{
  "num_hidden_layers": 8,
  "hidden_size": 320,
  "num_attention_heads": 5,
  "num_key_value_heads": 1,
  "head_dim": 64,
  "intermediate_size": 1280,
  "vocab_size": 7363,
  "hidden_act": "gelu",
  "norm": "layernorm",
  "norm_place": "pre",
  "norm_eps": 1e-05,
  "positions": "rope",
  "rope_theta": 100000.0,
  "rope_fraction": 1.0,
  "qk_norm": false,
  "attn_scale": 0.125,
  "bias": "none",
  "tie_word_embeddings": false,
  "parallel_block": true,
  "init": "trunc",
  "init_std_qkv": 0.0298,
  "init_std_o": 0.037,
  "init_std_up": 0.0426,
  "init_std_down": 0.0426,
  "optimizer": "muon_variant",
  "learning_rate": 0.00741,
  "beta1": 0.95,
  "weight_decay": 0.0,
  "lr_head": 0.00945,
  "max_grad_norm": 0.5,
  "warmup_steps": 200,
  "schedule": "wsd",
  "decay_fraction": 1.0,
  "decay_shape": "linear",
  "final_lr_fraction": 0.1,
  "batch_tokens": [65536, 131072, 196608],
  "max_seq_len": 512,
  "doc_mask": true,
  "train_tokens": 755300000,
  "max_steps": 5873,
  "dataset": "wikipedia_en"
}
Each number is 128 + 32 x the weight over its row's rms, rounded and kept within 0 to 255. Layers, rows and columns count from 0. Numbers have three digits each. The size before them is the row's rms in percent of the matrix's.

# up: layer 5 MLP up, 1280x320, rms 0.0426, rows 633-675, columns 160-319
# down: layer 5 MLP down (transposed), 1280x320, rms 0.0426, rows 633-674, columns 160-319
up633 094:160095146047130125134083183087123149143113199097147140111126142151141127194109089123099110178126172111139129128091043104082075101122142112113134149097089100134054153198140119117143121139112138168073153127098120119145082121150134126152126131134137182073078159118111117153178121157190110135192114124122158178099098087143130145124113096113166181064152128111189184136135181148151100110140092181067134168105082130168157122107089118094154141132165130147120079071168139120069191102144167
down633 084:117095081201129129181158084110166093089161108156110178111106188104115096096113144116171159103105142115132095116144116180112127189132106170205121110109134190139161138105096111199144116122090149183136159114120181162166162174126177118152090113133095114185174070136115110119125146101066145122123111123080113124116126163096105142188167147085063134209108124106118181135071157114110113193124101144144141151110111100163066122162129109195114104146042101141122124171053149074132135119123056
up634 098:147170138073075140144130109148154166112147146136132146151144103155194145114154159116109141095147140128177101170085131108120100105098197125117119113181153127165115140115119124120092126138036175203127192134123097193161192135142158119099171141126099100103107156134124082142155090063104098110096132194144103142124097094138137167114067167142145142125202073141103098091154123187159094107176129153118099191118138131127113127139180075167133164123113100122152149144148165173165143129137053
down634 095:100185152112110153122144200085083074145129077154117110151166103115110180150176105123114149092174103072071152121105088146150109139136179150124094084133084131068124057102136101141170123143070130119128136156150106097140138072114102145149131143082182083116111105136148138167089074076139138130108112140091089111173109169124093193175141148055137174142174131156109173112091111154145100197112107157111190192132148139136114081097165073096122137156111107130151139117191127137112128088137070
up635 102:158076159116096153175150049156112110118148093125117156140127131153126159115160104128065138141110049121118136126092147103191145148151119175141134152130156129069089163096133116167162142158144162157148176126153071120107132081109071113171122116076150175105123150184077177108130097123124156143092143153111112130114144122105090076130155079083170146112117083107140100145116140139149129184122086133132193042104139129143056156118154174108156167081111118154147095040155085144155136150153158
down635 107:157130185164150190113136111061082119101147210136167050141101106103164155128108155089138080135133179109150119123095133084126085128088159115173172110147117177093116136128102125174129135095113173137149111117142127075171116123110092133164167078108094159134106091081079140141167138174107145126109171103070200125159153119091155111094145078134163136105122137182100106152087152181104155078140131171179107107150196121111094105121172136099076155072140059169096141101147049118151181181102157
up636 105:077151069163126117103211146090146103170168140163100141099138095120131180118054111074120109088171157186110120133129084094103180100103090134100193171140129241070167128146153151136118160126153161109126145119099165151182089115132080155135158118127129139139160174113128127070102177114168162131137153174113042115127142110126145169081197118143156144072105125146121165135087148117097068149120141140060190107140187102095142156167123070200095125173153123106138102151063140154074119165124080
down636 107:123150150168147118179091185103178160107162147156094124099081121170133099150171098112151095087093129078112102067097150111142218128104165137140113140132138176080137131177137119153142165108141074144138087175205157140175100115102096126125132099114084164124176105059095103053125087097214123182177114140144162124084137128153084168128120105087150143092116094149104177157165105126145094080106098093135095111178133146091141115143173113187118121168152142153162143128116167148100120109122140
up637 095:101178132086128214194159153140156164083174150090091195058124154115081127115078113089131209122122106166148146149073065108086175138104150180117135155162189097149183141107158139121141139143116117090135179118165082122154146110154086122126157142132127157132140191040086162137115146119110165135084147081167139123120143142126124150147109095087166160093089086173129109139106137109117102074123135160117162137154096087135146077094179070126114106150084112129164073100104132149115140194099092
down637 096:151180137111107171077165105086064119158152166125117091211075110172113110104080154100120097117096197137176178133118097127056107121180107125128115154163108129137141115104090104109161158139117148124130157156088150134138185137092149146163135101112189089148120164179139115074118143103111121150101111113176102154090143058065099183122114109132153127131115181091163135115122138154129144141049133111157107097089144115147150142133143141060109146150169166073153120156107130092132133098115059
up638 107:142149088124128100151107174136108122124164170093124131104149137122075104117097101060183103090106146085172086099108146153135174072125121100131125091116140120090113139088179153117126139154124047142092187099143152105077186160137101118132083137098112146154135150096143242093125133090117041075093180163138112131180178106155143154167125107215124144138095173137105170142115119117115107133122100186125151141089110133105113116184102121167156123152115192074136066099176090145144148123128118
down638 109:134078123087075109129133127137131098193134066115130109133212130174131129159084128163135105164050132132150140152118127128082157104128116074129158159096111149145146104121131122129100124155138144126128114106142115204151133107195176110164173137142146112122166089119173090103138153108107035101137082149134128176185160196092108117110146115131139164138119145141112136115127158122139129102152110148134203138153150092164160121135092112068162138197106191118144109083109122065149141126121118
up639 110:130119112087147114133055142130056142098097144131096123181117114102156117106117114134080193108104102189128125130222107098138146082142125128122186130129158190160096111217139181128135179183094141197141144077151081054102098069138161183164163134137064145134151162056159088126113161146083167121199152115076122116097134093111152097112119153138119044102119154171108160124088145101138103185128097107137139091182142165118077113125140111102114150153151119154091166117121117155168078133167124
down639 106:122179103157080085128143085080111155125111120135152155137138163150108126121145146193123099166113138091146125141186125135131140129119145086151095135082155173087168159161168127138096158103153079123156151027127123078125135134192187123150130148099148107071140145154135171118082184104183072047136096141133142165077178114153154094088142114083108093110125127127077115157159153087113121140115113154138096171143092200066133139124121207154098089146181107120073120138133171111171110074136100
up640 095:136172085129173052105141101110097168162154151163133078125112126126082147118099119130086126174163119114085054144139112112166148143159126133175108166171108051099149125113054151145081117084104129143111097091171139098107137115122117148122124101043129111121137141098192122130188099076167179174107111109095097158161172155185151135141151117123135103170115216161093172147149147095108179041146182147212110125141130136145144050166142104141150150133122117123114176115151131170199117195134095
down640 091:101101128148067106169091142132127126109153148100147136168119136152116150138052170105122116133074152129126181151100097148062077127057132088101174092121086139209132146103156099165142141164107206107118092163073193161176159200177136102088119140181162132110106183166138149122139113108155043124166146148167192153113137132138146126110136100054169164217079102213116100165100130128101139097091118091157168119080155141126131086101107093133145146142159139110086152111101156162104088118140082
up641 104:083107078167090078081097126177124144127106102136144162169174020143163205135142174078131068171111166196057133143069140122163090093124156049144124107109140111154134102085139117093174143144131152176145109088087110164094150119075158085129168087162114086143146121100149093143107179171194186174132115131119124122135083118133168163144175138130153126124124142089145107112127195120157074113112117131030087169146168169138104165098150102119140140133119180192162109099108146080161161149112159
down641 096:136093103151110124145118100096126142119094163123142113118103162149143074171146190149191130108159100121101094108087086117122110153096134125132181081206119090117095148137152157132115140100096121129101095115111099043089153133091114071105078153146160086131124090060086139151128170109204145104140119138140165169099168182102124129064143130112089123073127145112130089133124155132176123080122085147170107126181137112133127128105127135105104124080099139162112121101117095128170139044142156
up642 112:123108145111168108137120108145143138141157097084113134080117094094115111147092149085197160130135192088146173157082102110136158107142118130153124079152171114102119143131142101147143112057188122098174176134108115111092092143117173144111156119109149095162074130162136110107151134126110137070144148106104103141116158085159111153134114073169140118109152129142188108103097140112176086111132082118105112203103119157178097122129188065171099078063069139134109151107057104111145117157077113
down642 115:150115134174185132101121128105155119138154116096103093132127159120148081104121142051121161130179165085131167144155151121149121101127125123098054142174118105143103148132136090121118167114165060093117172138167150162098130152112109142190191134149148134127163050173165109118153137112118163102067106067162092112095136186153111101130134128153109128161138107129141111164118117087128127132103024140172175198108153125112074119092154134121107129108137101158113106114113139086094125157108118
up643 094:136144136179183133139124151130140088119126126194123147117125084064126149067072154161191122107129139174111108174115120087161120112099149160181094141087138158108085175101142131073096109166096144124156154164138169120121121146146105142037165107140085147176080147129072094129125154120130101158130162175140097119149092120096143102127125132130108177153125140096122102170211108149143083058210115141124125136175113162135142123156161122149097112142095068146067112109137139166161054122169099
down643 090:140074073138120123157125100145166124154083120128098136134138181060141051116101141176106114092099100154122114128166118142099162163048116097133161100134162093121138095102100149130139154195075149109143117139162126060072133144178100162140122110126172119155168172209147118084100162136166121138093142136151134135167126150114119127076151098126120155118072090140187151154058146134140139166147094157119133154103058155137108186076124104130141120164141150181226134091160133151111117113082131
up644 101:139054145062142094099108188108113076086156174072153180133161138118136098140192106103138147144093131172112121187099119168167100131098100112123103139135103092120174090164139115099154194175162089110198159160154125162113109108108126151148153143132177097124194142078099071111160102175130172158098117096135111158159110102101140015099108136123103068145149122150168114128091155172154063149186142163146163121115134146117186150185087177168150129141160167138122105212148152117094041116069097
down644 099:142177108126138095082134148093074134140107157174107111135142192144123112101102120141137112113171123094143102142086125097102118133190150108157149200180041137092173135137116083148154136112149133121118201128128131152139195132107129124107083134075152164175130065101071115150122074134174117173141062075111106141095130110148082198139114115105126083063116116149094107107103117131108117102108100090135128140157093149131146133134067109174102134139085131117185152142145142141130132072130155
up645 109:110114093111138090133146141101177153102123176157124166148137127122170102171205118096155114150105192205126120110136099095148083091109099108151150141127106131069169087133132186096129101094124111083152169085126146063086127149143138178094091135075120069168115170137087162092103029103138161101076124104104106141122128127130095142146186160130154117117135103096171120182173162179160130143183072174176154121152133088110128166087161115135168108117143081105124144123162116074161137144206145
down645 106:106152134129106104138119199145149108089135148136154130075105114042150067131170090118096120110103151082072094147130154081134103116091095141123127202100161185169162176141194054043125143127108071108110168115119093139140114146180090126124122149169142101161148175143121102122115127118165102128088081146071122116142104124101152042162153176069096058132176193147139099127094078163125132102140137170118125127112118128108143185091161156129158139098145111130084122104133102136145146128104086
up646 101:160119157118204137178171092147139123107137156150139101098108150094126157121113056201122165083123132101105133116109141068056134114068137168156122186140116084094156173141109141137146110104154122172172173158099145093107132137123095127148041093149136150173121182091117137157154118071134157113123078153180132082147155108130057194120119115105161081171120100118139121169140166128184174086156100137092131182078168109088107203092106132066134138093106114197126109111130178157152118170113130
down646 094:137107139147153136135120114107126188116168132178129163131148131135115146108163100103088161164128067116110118124068106176191105156094094100071162100074137131114164085093183141120179094094108161127110143112085108120105115127078120136199164146092110189081136105118124130187107145165097089210141121119149121121125100155164122114097158106108137155153117105143159157149140123133090096135151128128133114128141177105105149113147131126095075162193076079129210114109214146156113156123135096
up647 083:097116089153154095141202164124142091125151113138095077118184185142102120148140142181101155096118052094194113181121130142144189207139120169077129166186149129087121099127137110124087157116119140091166095122172115127133130179080122138151172156159110109119161117123096180142134129119131151144114103186126158104100159180145162117090107130096162129243097082142154091117150070127171097125119107174069118091125058159141106135089157131062172128080158132139128137120100166123128119174140091
down647 088:150144130114101139094100114127103138136108182161116110105085080162133142116123125122157128133120122150037150087116065110136086108106162097169148115074122156149148123145132168140141092143060086186097161114165129100102090134121109090124121108155109144127076203122167090107062157095091118143122212103131125170177121109078135131098183105182070128086124140105126160131082187163101157172184119103187106168125173103147139157143081123178115146171100126125103075143142084144139101055166144
up648 097:151195143105108105132080145147158122128153169181109149152106117075155219113175082168133116134093144130084091060192122160081145085038115094136128173139153136128142137104126104096174146157126136143174132166193141170114099174072149120131108090159134092033108149140149096164149118137064082161176142161131175168138123131116117117102150130133152115157101153109107199154153148132129069163155136166133064125127120123179099163122095145098090127189167142179120113141122042078122128087147130
down648 105:103114117117082117109060075091160055161133157110139123100101091122133144126143132163107116177126166121113135063200089173144138137111099148136251131107132137142136122123097053124115134135151173136138130125159154121161143100096133190120139115095132124084160102148151127167137162154091160185087147116087141211143076105114104088154120118131120110124094141123089147084197124132134096121125178177104133159167120146118082115180119086131083213115153174152065152108148094145135176093143094
up649 107:172117189053112128167128155114073154087083155157142098138130134146081085148114156206067168098211105115156064130186143135094139115108096195123056137152073115111155097053154086127127170115134124131132129107113127147161145146096154127106116100102163117215154138185109118098116075122178096101096105103181120168111109121145120188145164111121134124115131118094100142108099221182147162101114149122083146182099136125137092143128154135118127124141171222105141088133159131115130064083160165
down649 106:110110115121116143127188174178181135127106126187090178115168114160100157143197159091114104069148095165117103052141121152133161126125108122136144124043109127099125138152077155098090127068144142152076118149141113069139132124203180099114070134111160086115149107140137172141099107137095091094113122140190137137126119090126153120116177160124149206102147164130181133155150153084152097134122165130156114103187115104123086078154111109110123122176196115087117185148082086153127104117138170
up650 092:121129095159128132171130085099142122064103149140132170129102106157115082113121175209160111143130118033179126092149065135144104135115183157148108107147099164106117184176137138127142212085109138110135129117117146156146126060152127110118110152153114140119119121086089134149183112139131135166150115095145082138123117139176158131079109209169051153173157141084182156169173101156077154113165105189181087164125092156057091180191156105109143141086148120132081168091075142129080050142171151
down650 092:115149148109069082119140153128097125126042077156112117122115110126169145119129131200152164111190133186129116109109104119137148105117111163135117156140212124178145163123154160151120111125147169163119116122134124148149101143115064119077150174130145088101158114129083141119154139070115130182085132182211073130106152084076107147165095116103146138116103188152133178108152210117144104148150088093119042119118134047216170173125177110159115157147121101063162110186098129084201130145120170
up651 092:150131124172123157196112161121188177122149152183148093094150065148066126154192159124093122092115093134173090135123138114200066156118127127113099141099119071168096103108078089084140105116107121068154114091103164144121126137125140132091065161115101112177062136158132142108122129051115115054166151155095102061179201110135079144166121172126132100112106087121150123161061151152140156096151135072078135113170159100083116100129051146148162129101111130114086154153127178203122113078100149
down651 085:135130116111086129071161124118073073127108105058125148166080145105161142104091108125126131134148154118129138127183119091063151056154131131127120103165123156071151128143152129141167176164067127157098089125114125131154115116146121133145119114144151132108172117100168131121157125166089113159123137146120144216091074148099190104118116113157162154127209165139148161135186089132105108133127141204180200151111118131107153146088231118173132105134146157200158065080139103122145130131141124
up652 095:143117165171072120131114123108083080081133132134142164130156149078122167120133066139169167118090175100127111150138135089154095071115125111117156117109166090132129125127161141152058107161163055143108129119132145098169128098099184159105145121125131138115162156155161095132094180136115161175103082114184094056103123132124184113143080191115098142109153195148119164102055176079152133095168121105133114139112200118203162136190115089160124140191157192148129116087145090129176099153085137
down652 103:135108098118126123195108114113122076148102137154151036114123167103125082095166100079104143133136141145156169128116136198123154167117120174109164122099093077117139101108077129155120086128135166146105167112162140132121133093142081136095065114098138135173174118150157195090111111119103087133088144187188121142141098127143125101109135117060127158119137171105134107143129096183241148154096190171163137172160085104068060089119134164186142153091112072090130113125080097126133160192130145
up653 098:128168128091115144144125110210095109095073099066193089169170121159117106162184109178146134136108143086176105119203147095120091166145090107158129144106068108106101126150181157129141072124171140116112145103046113132140088076095117130182053121160104134124159126118154075150069127117106147103133164112127065102090140089121111119107153163098152105110174139067133109167108193122076131130168147147120183091102096123166132108105129079138055117128142154092111141094177143122127101126139153
down653 099:129121124137084174097068099148083108162077147090122143102139067052143111145091173134087113141189134080196134063146156072077124099139119114164166153131128135160088139159117130103131164136136117164151136133155098098181184138111085104155144110109117156109179141139109123086187181104100164137157105141125071115129104148138124110178163136212135165173182184174138145102091153153255218081088135128153109147138104080130099117135125167084100134138117102121155089158094150156109109117128108
up654 106:108077150113116075151121145144084154134127106189169177159112127163129130105109155144111183151125146104143096166129187111179158201136126144135163169103139130118157122172154181108148167166072159175095151161152119146080177075136142138150122113159127097083147107144135226158124057110105101145083150104086149089128107122146107088195130100085179083147094144118106189106159152118087147148149139124161110092152146110102127125136222099122157132170056172179132063151164158134137114119178102
down654 096:143175114147097184210057120166078093181141169128119122135171108163123161107154112177072150163140062118130136106164157144080129132107122106093114108131152128131122076117044123201139171122116155106176107147121186090150163106164105090142133139098118134117130125146150127139114169137106194121112149109121153153136162095076121123115128114119109159048089133147121113086092098141136139078150166126118090108094121132131167069098178114119137169097066153114110129176177135136086156126138093
up655 096:109093121148119078152168167080081095128124114141141099052112136104153137120114087057128142056198142052145109095108092135105091107133127111108136126171163114165134142178140177158108156169113114092117069093109144164089143054019094115172057128080147101171107108118097241103131161151141152161097187105111120109131088096119145079178124155182140144110115096129153136119127114131167111149121132148148115152145180182119161141170107089111163129143117128115116102146096094099124132182137129
down655 087:129101144114098147198046159110116138068105126107112134201179134214133107134192104190170130159100158139094180122151174143156168148155111153156162222059133161111167108142077093171101093083124135103098134125182118119155116154195117136102192124143161119124168115093082057135145126169117094091189094111149163111116097106077118118144101126121109154124136082091103135141122159109151142110129118111090131097078101112097108139120148159164166117115217090122094149127104157132140165123148125
up656 107:167122145145114097199121110107119175114101138113121129096126156167140116128082153118144120071108129089118135179120185151140222116096136119109111136151054172115110157127163172116122117177090173123136095101116196114111112143177151163140129172077121130189153167117117127140097121085122191094105148106093189090127129145105105138144162101118152127142144120143028126110093097106106096145106056124124100155140167171134150160126103164182085164094191145146088132132134150178080161158184141
down656 106:133132104113130164172158123130149165077129127105119126126167083147155125147114147119160173152131084113125081139122150064075140122133138127140142107073137107110109099139138106108177052119136063108098159154122121139171166135195105135081142199155166080116123083138158113113166114117140150082087117048146164179140086131138102124097154098135079072135107095073092074097175086149140127136121149109136115090125147095124119176082094122105135144135144143151151136100150166177164171073121130
up657 112:149147203117137173137151145190121122102110121133131157121094124162089125125149122125136166166110099092117062130145115166084126163117151093133142148105101123169129112091131150182172101147106112129142125120089154086140117131120097103101155135138139118156134153119138108146157096146140124168057194147101138158110130091161128135133104186079185106152100103150202181127167128131192132071118131128170099045118076159157167148174091132136151114125123089144165125135153122117101152139059140
down657 115:153153108162101104135127173135131135112158104104163126133189150132099160115122139088098097183171104061150083081150089161142078087113076122169098136129111131097102085132165166118163135142173136114167151145138174154030163121155114140140158176140145120161101107112128093075149098115085110106087104182070165193123132136112184142149145104108159100201089165120093175071178094105057098154127121162130096099113094108135114123143106111046127111079151179114144052119155162185159139187103189
up658 092:185140072123132106101135207125160197126167106145176136063147137145172066056150112157121130137093115146086188168163116157176152116180091155029121159131163089116101192123093127152074080117134156175121113082098106160145130121124075126124127100083111179160104147124104152118115155072143151172128164120148081104114121139140184129107095102107103102112111108124123091149095136142074108123155147138086093133140140170121126156157141116101159169137108156144159056174122107206118088165126078
down658 091:182085200126139076075170126162148095136159130152073132140102142147139151154120177108116118083100125147132134098142088106077120184121115047159148112152165115151126126097081121106138130143170095139146112150167108102159184145131130108123184179156174153140162165153126164116168144151108121077147148179128160134124135167091179111157176130152112154134201126127167093127160063131174141104149134126131174072118071135151114107150137110148114076157143132093146099092146102102123114133174098
up659 100:126110152127123067134136061159101098124136174110122178107137041210150152127146181120087139066126132154191089111192130116117127136096112151140093125135179092110139141141100131134118174116118101096208090080171098184131079147099137169140181151089132145156206139088064114049120188141116176103119145197069128137108151171176172168123120083099153142087087175154139142149141105104089124125127077127146147119116094124140126082122147104143104164157102172155170147139148078115168058084175127
down659 096:156114175108181093110163160099083176124117120163137109087088170094084141164102136177063105125163153081125160173128140209139139160067169077165134111168167143171024099075121156104163082159128141171125164139146163123106128083098127101118087127132113146112109123102132125142176106124131079179145157152124099073099114194140134122202172123163110103154170148132064106064061127152133135144221172094136106178067086099129129145111137144115171114136141087094137070168094118133116111094047174
up660 095:118165125116090102116122167113138095111198111147130179122124107112139144173122151143104170147188139144123108159132136173095123076111191147091140212150139122088128138106112079060144138073154160131144183080133136085124119138131099135111147123078155138124086120091140094055114097138125116129145102066173112158143105149117190098137125148179126101126125107076164148124095188052154052117127136188105196105129101130107143154168128143128130162118022114123128102116091105150102160122120212
down660 089:085079095084068168066099140128109100139158131142116091100074078185150145155153148087085127070157119164138124152154100161116109109141120199165104111146144137114123104099060143131185142135096113119133159167154109108128141096107169130159134143062140128122142163103124130101168103080134144124055104204103125130132072122160151159078090148087158108122146111094139119143103137139057103113088122122145161165115110103143106190113141121119121116125178127129164118120153125109149099138149127
up661 118:143131131112088156146099151141148124085122054122168123155159202149115167078126142141173179081165144142175125083171059200096159078060122129159067096201140116087169145112156144156183096127176094160112135131097045055119113050073098098124161119118153106122140125101097145179080130098116154132161104149135125128129139149137105108162114071112132103131163066150121130182124185086169060053165132114147111116104127101092163117115115128199097088153126100171120118124086150147093082168145093
down661 124:147149115150102126137134164122087151053172105109113156126123192105175146083174069056142141144106080127141179142104093166115103182134133170117081128145101104141150131129081123129137141083121120153120190072158129116145104077170153163103184111140071087096115103126163122145115136106126137175128066107164223152123078169163087119166045044094144105089134083129117123138147103069188063153160100140141155110114084176142155144112129117168144089093121113154086106130163156104096099182147127
up662 099:142157106106143139136153172181129098148131097188118107118140139124153108105155152129091100125120142156125147086109107108194121139082078134092117107145138093130161130172121122107176148127142119076136131115121135162139169168109040184112082144102163158174065144190126114091170101140088087187224113156141111113096135083154088126130171057169063112124197086069141085132135096131132077069148129200135145144131120122166110078151167085119095103159096101096065170106136127143083126140108086
down662 103:094119104149090088189096159189068130085141110107136142139103101168099122086131126181155134127132236156142122147146176144139072140126171094124112108165106146164164067128111152164172122106086126151148108092093126140139205113157163150146098128109079113136189160141180107190061054097130126101126145156054125117115116109101152146144123138108133138159126103132123174177120116062137069172057166131107146148101153160112159161111051077141081106184063113165147109127107142122111097130157167
up663 086:119107078127081123081110177151133102120088144151052124133116138112163151113160128111164135140140141136159146050114149090090124078138131103179171119113099137079141091094081163202121127126156166008175127095129109098072111095119159148072136096112134135109125150087174072112137150134077106115099118081104124079137078153145100145112082070122157107143137133106126087129171088145130150151091136163160162154155145086137135149128072155158066132173187097191145119172108089127070101124087154
down663 089:104114148127161161113146133125118126127127181153142113133122101050140144209126135142096101090139118132109111090195132137165109150139078141126152084069087147149121071095166188161187129115113144221045130137168074139112096117114098101112105094072148131097116117110105143138136171141106110151118103106190098155110165112144106110140118141225117159111103133092077127122096103079141179124152140075106068146118107151102173076119103142154119148138080124105144153081133077129103122129096191
up664 102:158179144142167156132120126085145155107198150131159162104114106077084090118157183169143138071067119180092111159153141121135102177186145101058097131136148093120084179073089096168079104109155081160171128143135100140124157151075092128102090149133179097135195137166086159098130103137139106152095111160102184124128124189155110150126105096121153146106120112127200108157107074121129008168143161151093129065091096149114114165083136134102172155080131142178117139128068188122140193148116096
down664 103:085110156103080143116137149125133132155110135113121150150092120176148137155124148096104142101155079117191115093089131122175139096129163140123110107117087126111172081097151072166128138166175099188172163113160121110188074121120104117155171111115099190180147097177122134143074114160138149112133207164095113149103111152108160067068148154109088178117131139129097142104143221145193192189100115158125148219141136113121125118122177081117069070128141120143109090143088137132117122075120139
up665 093:092112162091165097132190132092132124126160094157121073093156135188106124160128116094121165104106106137085111151161110156150129127128155129094132114102154147108123161127075093119127129115055132141143115159176193088202123134142177144133126170097122083174131165127084134133156110134180133120055100097122217154129126166119108136129141156146148152160085114115139167163101152136090121147087172148130121170180084175107094090151142130137141122163037116138106183171156097149092130150134122
down665 094:158154056209089144157092135150160130092096183197085170128165123133109117110132143114201117131161110141131115140106174159072073177135137138139119166208119130167134172118155178178100116119176095132125089131091137140109183110132101108130138104193172136139200146100170115124117151144124085173145114142056110106091116113085157081187105086141133158156103062154122142152165095089187154079120129132069117119142165120117140098138171118098096131132171110125151165076095105106160170132121090
up666 099:178079217070172117169141075144098108122129118110149173151108122089110113098148161169140140131142118055137165104120137115074129146141151125101159128132157138080134200145129159119150150129140102070135171173152163083106145078171074111104128121159105086136117119144121095151103101086164124058089119166179129145076095109157168109143089121133130150119142114127128169072100103118166141110189143091134132135141112123108118134102155112061133155125144133164132123066112117176154162151118090
down666 093:124123121124115137155073080127091099119135133110121093130159137151089115160087193155137109183166161209192127127116109192102134093148042136122159111137139122143123125155073131179128172194090105112171152122143137142109088142160152086181140147111140147155100098153165092090138115097124136127120169115125210108094123153148122125147146114088118131142086148197121117220146166168085156129090139121064124117103055110114052103117169136109112101136108130143138146109075091156124147086130156
up667 109:076155122110061103127103099126203147108164136096106144104114151120188103121139127095141163071075121107203133106185088129106178130175184107172151166152152102106155078147144160175146148086120140151150115091162054085097093106143079100115131157119182109035162123083168122137047132197160128174186153105144129042129153088148128094158110096112115114085107086096150143100119116089165128093164171061107134134162098180147119102166179122165112141151141124122136164128127133159094122139111117
down667 101:202100183133148116163145128173081121116165151161109123084161146131171115159160127115114132197101120067066116174070067109128170130208127154189165123096116103138118103175147130116119090138169166124061094137156145115174201136183115157117079184115092152123123135152145138146134079172086127091110104108137096148163102104108154092082111125152128138071127083100099128158061067189091130117061177157112107158090172125101151151111112078128114117169158108087143144158121132096155165097056153
up668 102:164126134071082154167135125147112155043125144184134127089131122148165150043147098134115107146120092134127168112100156134090105133176124171091107099105178162098073130170119175150155114160116119205105138064175132132098133126091129098073061118130073112159128139135133106098137129111095164111140116193085121077171116157124148111156166166120064077147143095126112128168120112103151079039174117172091137107116066132148122169183106128121179122074172117126099142109139081139110114169061122
down668 096:147111110167168110176174130179129178119103018128132096086142092136070124179120123185151107187117124183094139084123138179170148094134103133169191172146137174117140106135122160113117107125103144137152110143195143130147126107130159081193092149076099064103119089171097181123136152161136107138131140129142117134140172179140120159180172141193103066154170143137119125135108143091106058083092082169180151102192103193166118101132163084162167149122123105104170146127132142162145151137072159
up669 095:145146194136126118151110116138155136166144139118138095137129160116154072169113125127104159088166177133171151148158128059107105157125145149111129136126183130143115138127214109139131115122143166162113099163113172141094095132042154169126084117089091161089170198140195128156143134118158155134088128127075086103129048171096138155158104177107136096102141097123116144137169094113123153167176156125168114112133133150121155172110109135156123110134129101095128148115140112218182142145120118
down669 089:085098119137112139163164159122114186104168164154139141123122108168167191190197081142130078158130171134140144151127158130143091116160130106156058114164114097155042098107103121113156138133079082096109144141159137132170079180178166160152161122101134157159161152139089121089104094132119122073098155154148186126116127060100082096095092148194150143126099161088148104076039093147160104157115138120112114153119158112171154156128139135142080159153116164086183086138084109091096165108113125
up670 105:100142105033118100196128112145161152125145129165126177142084176070118105107113194133144106115138123110057132116100091140157209123085158138177112136143111165133156101162102119146118162117134100083106083141150106130084151167084074120163144115119102124086160126112135150092132152103084156115166148186102154132175112139130161112121099152141138115107133094143137157130119115144151120118127179122114123120124132124160110093177092112154088148156114103147187089073134119168146148113139184
down670 106:123098081106142110160149197159120093152106148166167211051103128122108174117073126169099152121118117173114141090128094116129168104143166142110112089098168060127120127103107132160105177121118155125192140108139073122127154150093134184146171168120145165126175095095102140150161161164122148114117123135098112175127104115144140114130098120119103147069109123148159193166156133142117155160074084093152115158110146130128099128140134140104121145142134120178139067062101072168203151214095110
up671 104:120167083080117143115153138140090127089118188025089181189115132140127114092101158120148189161108103159116142185093131139138124099096121068178095106171151064138105116125168138092086168124114202098094183141133122162096117070128159125100146163070168139110119142089172131069149109166114099156157171133131144142143093075092163119108135074152129105162129149063148155103036108118160109149116126132073165162162134116166136133138106209056131121123117178134136111144174099080115198103186119
down671 106:123134131117095067101122135119149108157091204131136137168106097156144137104121120191150109209096146186158172149151084089090074084119094160106181116089112180116193111145144170108094105155124146146114168120068163160120155144118176168149099105140087111134110118159142154138154131136122097137141144107150115118143072132140086068080180150177187130141184080177153155150124108122093196131172101122143162134123149124179102144128092159050166134124175111113090097076137101157146067060162139
up672 088:120123042104150134123132166125131168142189143115108171122150127143118146123145174119133131115131142185074117158194131197149139149116140058165148131111043128092127098147116126100144102107094124131174116133115077196177125138099098136149115139118147128168101114091117138138089160177144103173173128134134164062108157177131120092115183158087122103180119087060137136154162109189138075100187154177125107173073100064112092115114105128118170165083126100121082100143106131135098151120132165
down672 084:141099204090115170124129089151123130140099099142173085144174118181126156101103055120125165112119141097179118112130149086113114099054071131120173106084173129099112150130148156118094154172138108136096148115244170143132113078091174130103143120161146050109166097133146115158121138124164142089150157186132088105123093085182059177132092107094128118132186159126109162156088139118122153181137124083106130153132124183134093143097167143106097151125125102138128109139111102128120095082170166
up673 094:103145127136099123089133106180166114162098168165161124137096103068147111135162156176145137141130129164176101143156094187185156143099141139109112141102175142176144151139139068180152125124115131123110106114142130093095129168114118098115101165136068165102149119125144120121069127171116134084104111101123106100111141147127138142115126107115201151126075119154182136041084133058144067134130101141097091107124066151159098170147172131124131100146105140179126156137122111107168124098122138
down673 093:139088160096106178122184142105114149128073153089113151130148089085117120049106151166185144092102098142102163163114100125089187184089077107118086130133079118136177154134163110134048184130213157113103130150138114095161157119117113118115135098091176138206107160163116158089116099112137123131104092117122157087142182130077161135133123162170119086154150128220127125168076160162147091116133114092056118085181138118104157171149171197111175109098084177178098163155161136114134088138140105
up674 103:136123130146196166129151080084144103108132111101129172136126070151145158177101111116205153097095100099040114163093092132113140146161154138094140121111172184079110198083117097108155171072103122129084126092161137139118071085181061126096151105180153122114115190158074129087146104102089181113149150191135144118112188123189171146131163145098146065124159132085145144151125123150188163106147184131096126133084129104152176083155169129107173133095085092089173079143120145148074190128166118
down674 098:100088127111122093092080131148178137125183198085117115117098123133119132138104125084034124119087100156094123159101160162119173097131154130139078147079137176097125177157118096152185159109092135176094176114131192083121175115127112196184141120145147163112074120119142203127111147147136140090058111106120158154117133111113064080178131204098083118083073145114128107127160121096117099139150101164120174139204182127153111133125110158148088130113153105167079099102089099132159100070098066
up675 099:180104129120167092109126108183060137182121119077164139130175092168147147106131101146093121194102127161108115139133105119151135159111147104157137127188160088151081090150108088164125073184160143104149098096169113137111052155104113043154186082127115109149131147122136148140109150130130115121090164133134108191159111126106162182107115070151158151126161087147109124115142113097181138063160110097103096063075064152060110112117179117093117122141120175155160096118177138113175137117103150